config.toml
num_hidden_layers = 12
head_dim = 32
intermediate_size = 640
rope_theta = 10000.0
parallel_block = true
weight_decay = 0.059
decay_shape = "linear"
Each number is 128 + 32 x the weight over its row's rms, rounded and kept within 0 to 255. Layers, rows and columns count from 0. Numbers have three digits each. The size before them is the row's rms in percent of the matrix's.

# v: layer 6 attention value, 160x160, rms 0.28, rows 109-159, columns 40-79
# o: layer 6 attention output (transposed), 160x160, rms 0.268, rows 109-159, columns 40-79
# q: layer 6 attention query, 160x160, rms 0.209, rows 128-159, columns 40-79
# k: layer 6 attention key, 160x160, rms 0.202, rows 128-159, columns 40-79
# up: layer 6 MLP up, 640x160, rms 0.275, rows 0-66, columns 40-79
# down: layer 6 MLP down (transposed), 640x160, rms 0.281, rows 0-66, columns 40-79
v109 095:147092141092124121219076157099093143164178096125144133130134200173149114119110140134145109132152148160157082171121057110
o109 095:065090095174117092070192109151186114105090140104111159169121117060185116174156146104100133160120094173147057104097152099
v110 097:116126112165135186163159136138180149140099155130048110161155079160123163135118138151098196078153074089160105121117167071
o110 097:153127143117106117137127153107139149089147128167142078128098121110131119124169147121083132128084136156095227110128146191
v111 100:144106076105111189106174191080120086057179125158099167121166113174099095125115106105068124091174151088143099108125108107
o111 101:133142127134070089185072118143115139122097116064095131108118153153113135124123129084155115077140084146159094095155137071
v112 105:187166077171143106118163104133110131131151139148122127130144083122176133071018213168135157135148156128123092134135195164
o112 102:155065178151149135089115157108099120106081143071160155129121076150130130116199123105122170127130141100144145092163072098
v113 098:105116123124153099174133081066136102131079202112075144087100122170146157179192175104155115115129107098142148063106141156
o113 099:184116099107104090048090122107123109096155120098159089141165157091111140130079147128145121148155125134150203119236133121
v114 102:197176088151137160059125118094155094147111158133172153173096149102095128106177101147135143110162172165094155093073139158
o114 099:098140145115177106115177128203109132119127167095175050095115139108199143135093164191122112117089112113134099155132120120
v115 099:126137150122119124132086137122071122160139151180181143155174155116084107112136177152106178084081199125162098087110105139
o115 097:123154064137147103150151151091149115162108106105137081162181110135045148090051159122103134094122135170071119143132096066
v116 100:049127178075093152102112098137098120128121095114072120101083181129111149129112097158110147147208127211121116120071128173
o116 101:178131137175109136194136132034145143159127162139127133154090114153107143144125064092143166106089098069122142212149131126
v117 101:161078092128065145133152117135138088158135146124142119148123103145111161077128122162223117134151117146132118094125138107
o117 098:107170116119095092151048124160090170118077114114160136106138127125176131142124126131072178166106153115166104138121092157
v118 094:133171138130164148128126163149177094138163101095152085119149123151111153046159165091094051159154076156146151172103111127
o118 091:152098181107092059134079133080130177118113145106133094135170058121071119237149136106114155125138157126102119056148106129
v119 101:091057110144187076149093065118119114158141120078173153115171162109087147120107135128115180182153091114116092117143165204
o119 096:136151121144188132093169128134142128071120126154114131097069128131096137143168113129097117084088107129168202067148094065
v120 090:146099131142092106176145163131154167117111111126074141117105098141147133081071145121167154065091169090129118164112120127
o120 091:091130155079172143111087056118084146149144153158168091123162102157128165090135140088116128150125083182137127084159114188
v121 101:156153136173116142079103127107112115142111106168085144120118077078164137197119090118112101091121117134134116078100028130
o121 100:111106104111114143124125142139119161077088111136090122141130134136139128092144144152137068155073174123195107097171170117
v122 101:133195079104176092186148099167100159147107102092068118087097140129082153084192159126066154106127151154071120099072078140
o122 100:162131152132091164075173145179107163168095148170094124169174164094181166137155089124118128163106075132193167146124093109
v123 102:141129140124184127105081153145173121105117065122178174142125139142068168126103153115126141084050128124155142135142168150
o123 103:141145107087109128081148088157109129169139122100093085133131076178128108123169149128089123136151078139140147146186089163
v124 102:150108182154126143107136110169145145130117115117123099145133150162127119043148100165136118098131092141089120145126145143
o124 098:115136110099152205164063158144134118146107152119130199116118146117096149192131157140122166098095189152153156140094097111
v125 101:097157164155085139137141077094111109095146165103135137111157083105169169106175145134066155124069044218144133106122118154
o125 103:172120166129132132105148172075159142104125099112079163163061116174125135126101093112126097177171180079070148139173101098
v126 100:128127111146115135081180116120106130120125136077144093119226093101111137153089143101103172187115135138193175167139157065
o126 102:108185148092112169141073162128134162110134128176082127097108094123113095085170182180149119087135141093121135125130176195
v127 101:109152117134077117203143135138066171118139109106103065184092131128145163162102121066112141171130082101093154116166112091
o127 098:095101128108167130102117097141095123128179136104129183165057068104140067126113095111086105127088127073129175144113177181
q128 064:043145159128159122134120153120093142114090123158106111186145172115112119099100116110192104133108164171090153181146131153
k128 065:193105067140109157126099114147097081155147083155124157119113096149101149105136129107080180130107131098109182125044146132
q129 076:143110111172118145091104086178133055134206124102100131111210110132145154098098093125096115173151150176115093150136169109
k129 068:133141112131131096087148175103111154135090157109142102110068152091146142112095131136122058158185205064112132124125118135
q130 106:138130097196099135159117102097179097135111141110156066116126079157171097125125097058095179146180127153066143131182093135
k130 078:152177172083099146148111102132096139164121116132090107116140123155063093164182162137132111140099115140156120070126151206
q131 110:065132144087133105103091115095104179057068101100043116112121120093132139112156154114114138188111133173094130122148210093
k131 113:137115113103147117144160175138221105091118100153101109149160108117111056136165130019083145181100130092135123160147134171
q132 066:104155089119160106160135091099077165038079150130138138133125125080145158160120094183140088124116157125106077128133111160
k132 060:090053114185073108116103133093127136172088098149080148123102135164158148053092070105115142119151078147164207071138206145
q133 083:074121116148140168114146078158179179085148192060171111136177134114171149119124164160150159108156120137118159132091192081
k133 088:095115187157111104105133092207090063150096117160138174115075148186129170134088132182145114143116153123126139117154167132
q134 069:142140145108121152122167162124130183140109112100111131140163121093086075132101139132145072091073183049158135061111166146
k134 105:136117084182168076067132150141113091149165123142156163102077135123095141128084131192135095095234151124149144151154091091
q135 101:178133087158098117198131112082205126154139179139113037163120067149121068091143082088122168150125131113118153131184120107
k135 073:155138143116153176150132172180127096096079133170117129105188137087125099065123093069146171174088153138087087137172162133
q136 089:172114140155123070123129147131135150101113164127140121132067131123089112121081102155128112164105117137133073154093119108
k136 093:216100081116155105079152138141093156129059155156135103164131155097145150124121134125079114151149120171137058172128151100
q137 083:165121106165113158113137046137088165110179173169139100212134195096112182135167065085146142109147089128136119109148077115
k137 086:094131136165101149127186116167119100163154146156139090158091074145138128099167060142104099101134122130102136109156106119
q138 095:121102140112133162151138173128171168200065126138129124115134144137136083172101167069088062119109122097082099124079077150
k138 094:083108131118124132114138162135096184079144094104146162149095174110105144153125116073110131141187137097151118098101147123
q139 090:165155182173130123091092078126109118105140083147103109138122168165115120112150153073134136121164156120104127080117164146
k139 079:150118115120149134137099145157095145129175064108061136147094089124127079162141125168182109098152126156135094134039096041
q140 099:103102123162127157094156093153122144109156130185122160111113140116125140122116108082093162104110127102161179112150160203
k140 087:037061137105156130100129111179073150101132141119162139105149174086183117124093128115133149123097169205073112091089159199
q141 096:075188080157111117144123163134128165189088141034129091089088134125131116154160088136112102142158114084159080132206132079
k141 086:146102132099108066145173154149078131166172094069104133115177176156108075128122127118172056107134107107147139187165106116
q142 092:059113084088124098115109085085166161154126142106107152077170156114141151166103104157135169157107167084095095056113117141
k142 092:175180098136124164115131122070122136129178140127140110069098165146104104136134108162104150153146148140103130140117145070
q143 090:120158123117090173114114143150062149102094134150230161093110116161071108087130156181131150113161088115095108141110114141
k143 096:143151153113143147104148146105113137154063099117151161113124150144133114120143170098111158138176155058119197084176138149
q144 094:136089166144176150129150109107140145100157097087102148151184117111102148117153154086137085137076156141134141122122134044
k144 095:132215117151040081122097141101153113134135182156120117124116090137156172118126123085150167145140106120108139106176124132
q145 094:102093144131126104153050060138115132149181102147141100125155142125067082127144179159115111122165115103041166157058146104
k145 095:107113166168109110046104072149153167141133131178091149139153092166151115137136110100099103110070140115101187118062125159
q146 089:096129113144124090158124130133126187129117161143146094118112122172157093107118144090120149118125097106072143120111133120
k146 089:120092077129059093121059129166098118121174125134121149113080167124153134142111105163080148195139097149096153122124176116
q147 102:160091090122117150090170158125078224166170146088202115142157141147118122151133134103131157079107107103107145112133116185
k147 107:189125121119167143139133126095064147106107086090142078124131100160142165080067136154092102138162125160077136082178095183
q148 094:132126116163071174156219148086045133120111084150169135118124185167099158109141125177035121133106107128098062143195132193
k148 095:148106099135079190151173114185097143146115121100154077144080159168107143073162135161063103092121125107172116143139122151
q149 093:180107147086138113152120140142176111166093115152162141106086079101132102125099119140108146128100135113081110147136068082
k149 089:092121120149163146187078121091126102163106139132125115136138087079158096110111147109126144140085110140137105161055126072
q150 086:142111130122191108131148115136148083174140099109106093127144168118111127157162100174183086171096105141105094124140104134
k150 084:093066164172143148105125087105159158223167120103171098143144089157158115174133081086148152147144123167147093119118121200
q151 087:133132074152161082121148134098163168094119133148177144144153132098166119099072128163148110118125059136182097077121150069
k151 083:088130075149168124179114177085149144156136139132110100106168132126112160140119152088105149144122122166101089103198133073
q152 085:132090187091142135081167113081097161126079121145106109125138129112112161149091097127172144152097102156137144181124124159
k152 083:164213168120070106076146125115122146152129099135131082156155063150113136148135147111074121091115116155076127078127092144
q153 097:209090172128175119110125109105105129155159130195095174157105112128150151172201160173102144121093074166165070143112153167
k153 088:151086120138104143124157128109109206124127153117087128149088072129175152134134125126072147113137099128183166125103109135
q154 096:138093154115137133206149072173136099046175139139163177076154083116189112111089040162178088101142148120150128175124112131
k154 089:136138161187086093158161161139126113115105129154108109092171161084094170183145074183121128138145100102099136140160166084
q155 081:110145126159125111161146176092164161083166127169164179065151103161118132109115082148099167193099144118133182138130187133
k155 077:129102097143145148124082133164117115066073090144128108177110086092119109040131149167116129148142133130163117083104103151
q156 100:095115108097057094130180133114145102165141116084150163092177119112139169152053100068174118127125095127122133119173100148
k156 101:153110144067120148122104099164093131181093148128079118110067120111092155113161117218114161175129146156129072122173122151
q157 097:143130117110082199127090120099121131111152118085124121102119108103124113135136110153155166119161096180130109146116146062
k157 089:154125114122132132145128115133099096092085117112132097183094141156122129141130141142139135130092103152186183117168107122
q158 090:144068126138129154093102126117114155127134175091092115098117115138169121142115095094123144143151163148124170143085156127
k158 093:176148165101132121137112151109188179102113120189115060166156120158130116116186148206116120158134130120126123150075169092
q159 095:096110122096105069135113107148177126158153063047172128114101071140095104132128134148084089116176138057173129176157119128
k159 090:086156096186121085060132149117122110131164148123114116128127155141102083137082139150129137121115181127114167139177138135
v128 079:117087098132171180153117097125114147136199122105155147148116190207132141141155150176080078138170104118146118072115168094
o128 078:116128150140171084109099179117104130117146129045088095155088120142108127138132110180163164129091152109149102123167181093
v129 089:115133113130143111174124125147126155140147112113138183194179155097136099138078118148119110147122146159147136156090179170
o129 086:151156140168125114139069123111142052128154108138108072084126115143081147167148122114142113144183080078153072090144095052
v130 092:136094146158114131114132127124093179106045060116149077151140143094121119111091145218172179147122146093118136124048176161
o130 084:105133151106151061133096092168194102125182086127139096168146142086092137131129124078161113117130155132194141119160085087
v131 089:171116146143130152127188150098119070117138083128152131112138121109161102213118125092111172115139132121165090137088120117
o131 082:122133097131122097117096169137080130188163149136152141118112171121138093146170136141185081125154067122053150132126145150
v132 088:138124127157073145142123104093148092167150131073135124125124161125141162157111128121110083136113136098132073088111142150
o132 083:153128158085189117124126175134071098132157168163092143150105145164109156085124122147142167140158095082070150179111144137
v133 077:091105131091115231101115125108114121127185080057104098158124146136118126098101200162131149111121190150156156138101121203
o133 068:149115135147204089100111060191093124133137119135112126113123193080142126114084088113041150104167095125151128078123116040
v134 084:159103137089154096055120140134125158120143100116156128178103104100172093139175144132114115168102142114174144126156082082
o134 073:062166121131135135095107120124156140166142124150105147092105153075145149135141075143156119085118138153183068120164158106
v135 083:125118113161113132136091094143144167082178117150122157105114054125116096074125082118153129131098070158102108224136171081
o135 072:140087165051094164178182088143097163119098114124165165105180130122133131151171188142127105136139113130163151104124075119
v136 084:118130158104092088128148120104167090160099110108058102127130114110185109131149070177116134141164141075156150177079164132
o136 082:116126114100181126125139168177191111074108095144135109151099105112096140098122144062173159136111084136150097100116139130
v137 086:124123115086153107147201127129090068177091123127089015136160126089114112084118133122128107154125101144071152120128140138
o137 073:167112163111108119059147108130146152081148157126183089147144120134138074126101194147124102080115125101126132116088140165
v138 077:119137131148105110108097138106183107152148101152164136150139113101108119075093155162122136155113126137110161169079145168
o138 071:155111095123163076211148129163091132136134087100080105129174122115072149175114083119150162171151099092192134044122093119
v139 084:129176109157129122134168120133194130072137126135145090137144099127138084149163117161155102161133121126161115191123106116
o139 080:133117136160103147100129108129165167125135108174143156115135138139121140126119132145141186164083137132096181111117130105
v140 084:117104155130107151122125109080151170126098132093079097124199170147189095128070166139188098094138167154193144096045139119
o140 079:130112118162118166151056110141202107084153059150144095164087119155091087101173204067090183134144140178071091162129128084
v141 089:138096138118172153069140111124190151126176095042119145084076087105110162135085153149145094174124102140118169079088098165
o141 082:154129136152140146114159169172105071163125115125118093141151142134137119167126138144100207094150102094124144147149180134
v142 081:118076165174130084094121108161156095117155102157080155073082060097120068213145154148072097123118086056085103132109080087
o142 076:113117108095114145104116121078129093126090148172169167188148146134158120113161143124138153101133115095151140154145178108
v143 073:110155129166079118158134144109173115117121111100119085185152160136157105134140055042139128125131150079114149109100063080
o143 069:118170136105116124115135128092115081118139144185168158116096153195125168143092137207134150128134187124093176155148126209
v144 085:159146097069123100111078150157065135197190145096176188120080147092141106124136172169104131124122126177065154117167162158
o144 081:137107110137203155088144102099079122094127125146057158129127202090118127189126111121132081104105123124178162178156106112
v145 075:138100121153176071131115145116139107138150126173122104116120097084213133082109158191158086152163165090083143119162093136
o145 063:121130137107125122104169141136137199120117137087092181146132164126056089204142089096124126116083117129174155121088118099
v146 086:121131129075137110161105181134144180137106151132128132174105098144114101139089109121163211091106118179123087106132175102
o146 076:131141150153144129131152158122172136148150111117151116097147144114118161174183107121170075135190106119136091114081077135
v147 076:152089104101114123078080156172117204141113094089122199137080108174115100090145114159137140160097129200089138211098124120
o147 063:183192123118120126151161101098127138077166109128086120120133136113123091192163118148182087114098106139149128144149114145
v148 078:128101104132120104123098155179089110091106108122182168159148175098128132137171121079173127093144094129100159126141096100
o148 069:150171121095102112191115118085078152084143165151108145130089111161125178121132108127150129109112122139118195164180074127
v149 079:130120117156095174152147126116142104155125115114040110156101129150095147107176093115114214083162128092138134133148132208
o149 071:118104176089125096065126168162114160141181048150183159112112107125133044104113157151158113164092120139143141108165108126
v150 074:162118104115125142138208133163055141131089196134076130157127195089143114131078103144128187133142134101144083168071145112
o150 071:099140169091148108147106167166156117098176117099112137093114125133166124132125076108162054102134135166134104128134072070
v151 078:115173142114108090134155202154117107149184135137151108142177155121035144110135107148119110139108167122113087094142095108
o151 076:123172151134107128126103101115134179137080133188157121078140155138215062140136144208165095126118169075124161212105160150
v152 072:121060118085121110116205141129116108105165150135137132118109126191128060116089140143147128181136119089153121134177102119
o152 064:135175109135180179147113144150188197161135150120102119209184138165173198143096081144156125087185134114138098092166132157
v153 083:066133159100135057115078157171123109120116106120106110142122152127166136152145122109140121167182079102136087156150069120
o153 082:154127090133089171055134115097166108105149182134143080171181126171117114110150128131167129116089175149051190089149216121
v154 081:063121120126155089128142107176113083065117144182137202092127101109112102137127050127114118116082092130120134127143181088
o154 072:137100176114050121179129193109128102086103170095160161108152162135114165098140139122203086101142108097166146100123129101
v155 081:128151158087094082176157172140123159046122133103160130150133150171120108097073121123114122096099130158139148154064110177
o155 072:060136064136122138124084045130129123067175108080090112133156112130133114073146170091151162091176139155111148109174110098
v156 083:104195152126116147151115153154133125198129143101123123146175119122131092078164099110118147132107223125147170124111079181
o156 081:123139135143169115092112125128163145144180059118100103112114131120158147134098181138078159121150147104139137121156140155
v157 078:166120087146175130118168107063255103113070126109088153181150159115135127155112109125053126169120163193115167048105111117
o157 071:072067133172137123082116138198127120102129109108143045058082118159124169148155110060156148129171114136145080136088146111
v158 080:186129141107108105119154093091158174120124128178164170138161184183086095075111150094176131153141125199147113197078112118
o158 075:103125152136119100140087083172097163138156108122092136098123069149179109160154135177114159105113113192028100111175124145
v159 084:183106181117143117195128090093075103112067151164124124146162142190106100088126078132124108075135089143114080080119131100
o159 067:034119164139125088094071080159130133114117131083130111123105099138149112146107173127140152111111170167139124104145128112
up0 097:094149096135131102132089127081167136131099129157145152111097161145097118140137150119093106041120169178061136154123149098
down0 115:155139125178108125140109129029122144150094167177135120112144143149130201180085084090077158135093172175172110187072096155
up1 116:107148124106171112212137084110136147102104154194168103125097147138134134128145083109197104060122150154123164079125157069
down1 120:079102133142168145138101099087139133120146122158084162139125154136080155088045067111157095089131138126095089052031168124
up2 097:121148152135172158115075081115098227152064144067106094133144098165080180147103158088097115109116128116131134189111106088
down2 091:127184100126108122179200180121180163128160090172109046204117103117131106135111116138121129139159129079099175155127104147
up3 107:148140135135083099050060058083148148150147169113145069114143141158159161114196088121089134082092103097128108126137105119
down3 113:121094132115157148133117165133078144128146150169176125085147151142117121063121163079153114071100144114087127086076185172
up4 093:116082133082124158185100174111064140146130147178057132137119144147119098132157151167080112176113095122194178130122147178
down4 091:120131078196130138111135112175196078103135106098154135122143139072087117142145152156156103128155186105066134145082148075
up5 103:067202103200115121190120150115091120158150149094143126145127121116142095096098084137099183179115173165124185095130123104
down5 095:153113140132128135143158175096161176117110111118123073130173203126114063162115143155160148128095132094093144114099123120
up6 092:131124141089086126171174092102122129154146074109100138154114122173140116114092109152092136143178152130166155123126139177
down6 094:193070140084131147100066128081118161152140114162141102153126096129105137145116174140116124156111125122096187122118119083
up7 100:115086130095175155154165146107176125144158133115172134099130137142160114144087160113095090074141153114124105087145123084
down7 094:112098109166124114147123122080100096175170128114174172147174157146090145100143163112148153112164183169111087108147125100
up8 086:131114148165118158162087098065119118163063147146101195073066138133154113227124108143112113115083145114128083159158145114
down8 083:111117139149144074138159068077105142138100096170171170179120110089099101211152151109110133122075128108108166179146145200
up9 102:120136095156147133114161076149126090155142175128093108128179115083117106121099092089071110130152228142107125081108171122
down9 096:131119124144120123055105130157120064111123127099126118135129077126181166121105180196146091103118172130124151092116189142
up10 092:129139137096132081199105062102100072111102121084192128163080100088172113178168104084159074146134139127051155142112086133
down10 102:065092109123101136116146108172141152166146160153115112078144143209073138133200072093158125102146118160163148155111097149
up11 097:159106138146115072129133146092097186171120173128196103133089169153199086121142133129165100093178134103065102089115079130
down11 088:148135126181118143171131075076134152108166131173135078183148118127073200074098146109147055101118151094081107089117116213
up12 095:066118185110150123204168137127148118158156132129152134145118106134093087084090169181127195075082123110113154074133155114
down12 091:147168121129082147073116095152093115141106096094143083100105194120140141163142085063114113148196082099180108150139155164
up13 109:115122110129127142152180104154163139108170108099098159097138117164142174162136089096113129111138137143091115092110097092
down13 102:158138101093115092082139198202143147049148137199131056166077143189091117154142153100151153103131113145065121157135106156
up14 107:106136104188157140123125105142155134093127140164174196079144116162107106082030095087149098181183134176076095148140074136
down14 118:128062165133122131125066152027172180125146128124190138158170176104123137045085143099104114083123128153139102065143082092
up15 110:128137167170156114140113094169135179224117154137119125120095093098143112123141105102131037049149155143151145092121116151
down15 111:130163126111149160105175081115110152161178170103118161115107095139154136122153198127079098128128114167099158146090128163
up16 104:104143155116139244147147100103126120179189150125121106127139118184137116131105052055185105092060104150086166090138121126
down16 095:168148129125116064123147100155083047071118088154134099133108144137130145135151132145195107124111087113089178136145125134
up17 111:080133154177153120135085151088100154072125122191076094124146161149173076105119143141100089149132141138130194078139122091
down17 137:142115194127125123078125070100091212145099155166164079173157111079047078144087146099134127129120063121165123155117169050
up18 098:135166171175143116093112126136152158105142159146125173113135114211105116105133140139089153117164157128173119134115093144
down18 109:091166150151096126110106146186125150186113093138121108115157137110154144150145130094093117117122117108157117158084066076
up19 105:102101134180186126088153098113131150131159185072143134112137169151149090084157108068126163105174118130141065137057087171
down19 110:174081119166205073104133093129185155185170184140071123117129161140073145116115171132090169132158119142109065135114140126
up20 101:121135145169148122199187128102180101130157154133117185093157062105117069143166151042170135138188163131096096105133034111
down20 101:150144077199209078124139101126125155087091147123148148157112145150123103129102110130129059123173130104155114091134137042
up21 100:106178124146117102145117118140162078048174115100086140115155052139153056121133141097124133121156104116086131124162076169
down21 090:117068181176182180118160157136130159168138104145189142130058115117117175159125118166135104091120111132132082127152108175
up22 103:162136162056152120124143088078095182097125103123125160102134161135179188173088128085136105027135169126101110109146092166
down22 110:124129136161180096099143140161118094133092207110144142108113203101093092100115119056177115122130079142113127111109155049
up23 109:104118135139158145116080143162120208167184080096204146116130116088096150112115088165108091122142105147123087150136146173
down23 106:006119046125148119093114115204111111126140088161130141095140104086184167142151173162151090112122157160125118127124128162
up24 139:140122148073201104114121101087097139145102149101107122065128139123176159112117166030142158148114100158114143083171140106
down24 145:040091124130144176136107108080061143127117158147123082144164157116129134152100164115109103168108107153123099098129107129
up25 096:136122180100079105089093129101176139120122153200129156112129094134172150128116130099168131112131093148119127077185105152
down25 094:134149114136104117136115151116162090117118137156094196165127101157226079068143159132199113141166142159118112120137116122
up26 117:117159196172172173113118111111092159107152160179104176124093101111104154024110075154123117148119161164117117066144115129
down26 113:136150165079125197114131116173057213120166135134103160117144152128131162136150123129116211143144188151156061118106096133
up27 087:123092161158131205119179192128123068154044165073100133171145117090140171145166136140091122148133173156082108109150101129
down27 090:079140077105173144107171167121152077098202135174103150173123106143118109179107127112125165104127062106112087137073128205
up28 088:099153146167147141107141111108136119090104152163181135156120137143138117129101119153141168110091134141189109143141125132
down28 092:129087150115126160187123051145118132103135116140202132090099138110123077094097140098114131138139152090130151137105120101
up29 112:174055149120165122151099066117122137162167129161178100115111104173141124135170179099087162108170152115133093088140082095
down29 109:145075121167129124138180114119171084076168161132122140108146148106109155111167098103095114128161130154176115131100076151
up30 100:095094040118159113130142130149131123217094101166158155055131131148129065155136194108110108118129092154123114109175160076
down30 099:135102098097145110070106095191143137132189173118119087130108109134125104089162110115076091153055128148101093084111090153
up31 110:140132077110135138181160110170077109164150085089157131112109104127111118111179150069104099117123140179150088135208106097
down31 098:108145204113140097117129124155087134183152089136107117084114162123081181131099123203073135109153129119143100083116097131
up32 106:096152125124131108098141074141173097082159105083201148129087113159143137180132174065093115107082114137072173110129136127
down32 110:167102075120066124100133116190142133094101138112174120108106101153164184084104163188097032116097146111152132123187146077
up33 091:138100126184131110161133115176200095045111177075143097129132128106096103131166108127137060113145137116132136099112018138
down33 093:084118112138156130142108128145095111132138130186134165095134128162114107068162192117176140152152121133107158120153170088
up34 103:120140140155109092133088161104106055130176114108165152162180116135117122122159147086131110092153101117093119112141150159
down34 100:123103137109114129128084134117098078126134141117127042179108169153081196159136141085096186112170123186113134093171147143
up35 090:088161117073138144132126086083087175151074135101098119123118072145162127167140193087076088174070104112141139159169106167
down35 092:155134174158125166149133123196164078134166086123115096147105151159128190087095126191144102186097150129134099149150158115
up36 107:173110128191140161126064098124149118090137157162113101105099160150167167167112105130104143110106095170086139132113093150
down36 102:120162148091161095104128089143126119114101153170190121154092106177131120112104085118147103146136077172125150203125139145
up37 106:111087086112099140132140145087091134156128074142145137108108133146109140190151133129047158130139117175168070174136149133
down37 100:135125130076093129096130123152105171096135133107082070105152131131151144109163155221149159139112142155166126143148140132
up38 101:099124117114129069165112162120148153103138166098039159105158124074084064131115108120107074136118192160138166112137112122
down38 108:179149155168122128148096152129046144156107083143117086108089055134169162149100104153109129182098119092087125134164071103
up39 101:144095109122099118095091106103113136138128152117138178173136196171114144131150152102117085136093117115161163098120094160
down39 097:122093149120172138096163065158120148102127083153095130189140164165130104074115090146181117100094124165115115117105113171
up40 094:145137114155093103140108148087119083133158106202138146068187108210123050125095149074108084138142147119142119155087162138
down40 104:039106083060123084154108075134104140081106116125147158113106114130119130117111133102138077084100071129171150134126143095
up41 101:114147123170115127130139076107149117120130125124118121117159146190125087098131127108116145122133067145139165094158051164
down41 089:146069155091131189129108120146195117131112093156109171121123122064133135086103142141130118099152073119173119116131144101
up42 112:169139130088113148143162097113162217100106142084100100135127090159147102217149207138092156095103102152128118142094179100
down42 100:093087151143152146080101138101139203106077143185148130135179112111148146119119118113135118115171133140130133120165162088
up43 084:083186107094089126157142141105118111132146140118149121106149162159116086124160144071052148154113177138091170156085143113
down43 091:149099139111144119114110118105117099135145093084086190147156060076120175167095119141187128082154123143160100123157098133
up44 105:096046125126140113176129081136129177128156160086123194092134222125143070085138160045167142155071086114109135103174095145
down44 103:103137090139121095104075135125158130114115182108133079105052085141068103164157127132096141156151172114110139101139130206
up45 077:095090108132144147105097099079129159147132099120097160129111113184121078122124091111021117170108114133118167121162161133
down45 087:104110113109124144142133082122142073093094177138103087120121125109112096140110089066190134134111127126089080116088118144
up46 106:107118149119157104140186095115111117094095121132091133103145110100144073110163124116146172149174140061069156108167139181
down46 112:118112116163118138135113111175196113134089143129094105106107098096037177105112062126148142121128158099120094173180116151
up47 109:068160143110157199132075148166149208097161135089123135124141136155081050098135109090116141165099108170088187118138142120
down47 094:125116123142143099121214155071156122150098142098067122100177132153153177136158113134128189155111133148128120133117118154
up48 101:124119129151132129131098131051141097156109164089133160118110113126175103145150185087195150038153143141114166148140141184
down48 108:073147064098180130145116184124119131077128194076078116206118204078073087160137098178136124125149121121155162077065120110
up49 088:151066179145163120145146148110150135127128147141125121102098102131126107112185097094076118129173136085159153148051122095
down49 080:116133094077087129097153146161148142095106176081141144211161145083124068144080184105209104114126146148135161102154155164
up50 088:145124170104097093135152157171116163186088116109134144087067125133181079163173165048124147119118078150178133134095118145
down50 089:126208111070136125166147117084127177113114181111157182151126085132142073074082097112091094103142091144139116150182176096
up51 091:150174129137184140085084156136106156142103095160122096139123150147135101153158135078108075071119146101166173089135181126
down51 089:168085106205136127089161118077135165104123139117150144200149128116056079122115103086136094154105154047113171133160145109
up52 104:154139091069137153116094127145156095105088161094169098094181130134146135133130171128143153153169171124134113118136093139
down52 103:160185083152123084101140179094129132075116157182170109116158194159127110131148114185125147087090141154173092143142120157
up53 087:132155142066122110176151154142102107128117133085108112131178111093146120116157130117096118087140129170104152141100150119
down53 093:157128149160205090131138091146111127152100125176135157136167212133090149083124132183110131103098149075085129141111141116
up54 095:169153146147137118133116099109154085138079152112186124081168077106076134095161112176157217090160133106107143177122173098
down54 104:116127097137099123115134118148187146117111159127096063104106166140064166149138085127062141187130083168118142095136161072
up55 099:116091121185130109173162135139143132139053145110156141095069075125144185103096125125122107154123126141128197179130141103
down55 104:178146113160142139168147130118161085179097095173112116087107101163119154109169131129088131148147149147143149140168114124
up56 101:062161136110108152113136098104115156152109154089161072096160113133050155133102146131124168193087092194106116127150123145
down56 093:163150079122183084113129108144181080093167110059158148166142125157163132116127090104100124127161102117124087104099134118
up57 107:107138161083157111101148091119134102120112140093112150103127183166115105084131173125163182136137103100120128029130121093
down57 106:166162168092160135081120105160145104121120141117127147180095150122178221138157165092191132155105152126091124080109069090
up58 107:128118135140077107156131123140105101131093147092160148125079129151179158110082126134129102181135158068177187129129136116
down58 112:173123100143101160146173091086124154155145154171210166148131152136084167078124139072120083193125143091130119123119142107
up59 088:170144146092114121141136160137184121112142183145170115083170100163169139116142057125144088146155096085142149148152191104
down59 086:126170139127135115153145114148102150131122048114187165138156091126114064116123149091124094053110130101125103131123074106
up60 101:110126152123216100188115112081175130156063050104115131161082098101134146149116081109090174110104181086127105109116125099
down60 099:135131088065124123118115164099135154134172061086158128195130122107140115145151172140126128138097124110131148149123163134
up61 099:130110150158113112158132105108107191159151103155170136163105137131146128146172107164106123074164115070134119112151061130
down61 103:149098109116149127241098131127171120200143157082119112145153082127138136066133132125197114091149184159095108152142134092
up62 102:082110103186161178168090131071131166153104084067174155113113088091141134092187133149124079126184150148117103116125138093
down62 108:116128104116082120149107098121076116112101161122102163131143133079125060112090132114057110106120095112116143180169108156
up63 093:145143091160099102195114099137144121123122149178113112127105138143148057072143096093123114138105130118114157191094115091
down63 101:082116171080150120149121115113122098113105121085170125168120125070158132200190186141156073117172097045139102124107157126
up64 091:118161128145073129115149175118089080145080105127119071138112152126063076116090128075136097142172146138152112117148170198
down64 100:099087116119105154180137074153144145099147130151084113086130130111068129106123138114114164152082107131138184101093132152
up65 096:094132208124168155124110096155155222139144122118099139103124091091167184124139112118167125182098143151077227170143114134
down65 091:131114095106091133160197135099107032085167156117097117099197122128123137143128195158132124162138151099153093110112134173
up66 106:149115155151185126151108142124137143118139106126100105134129082129176144082127162159114075120159146175122097085105185092
down66 110:102136175163169095111158153125188112119057119141095143126129174126096124173118159057112036160131060139068085160138132122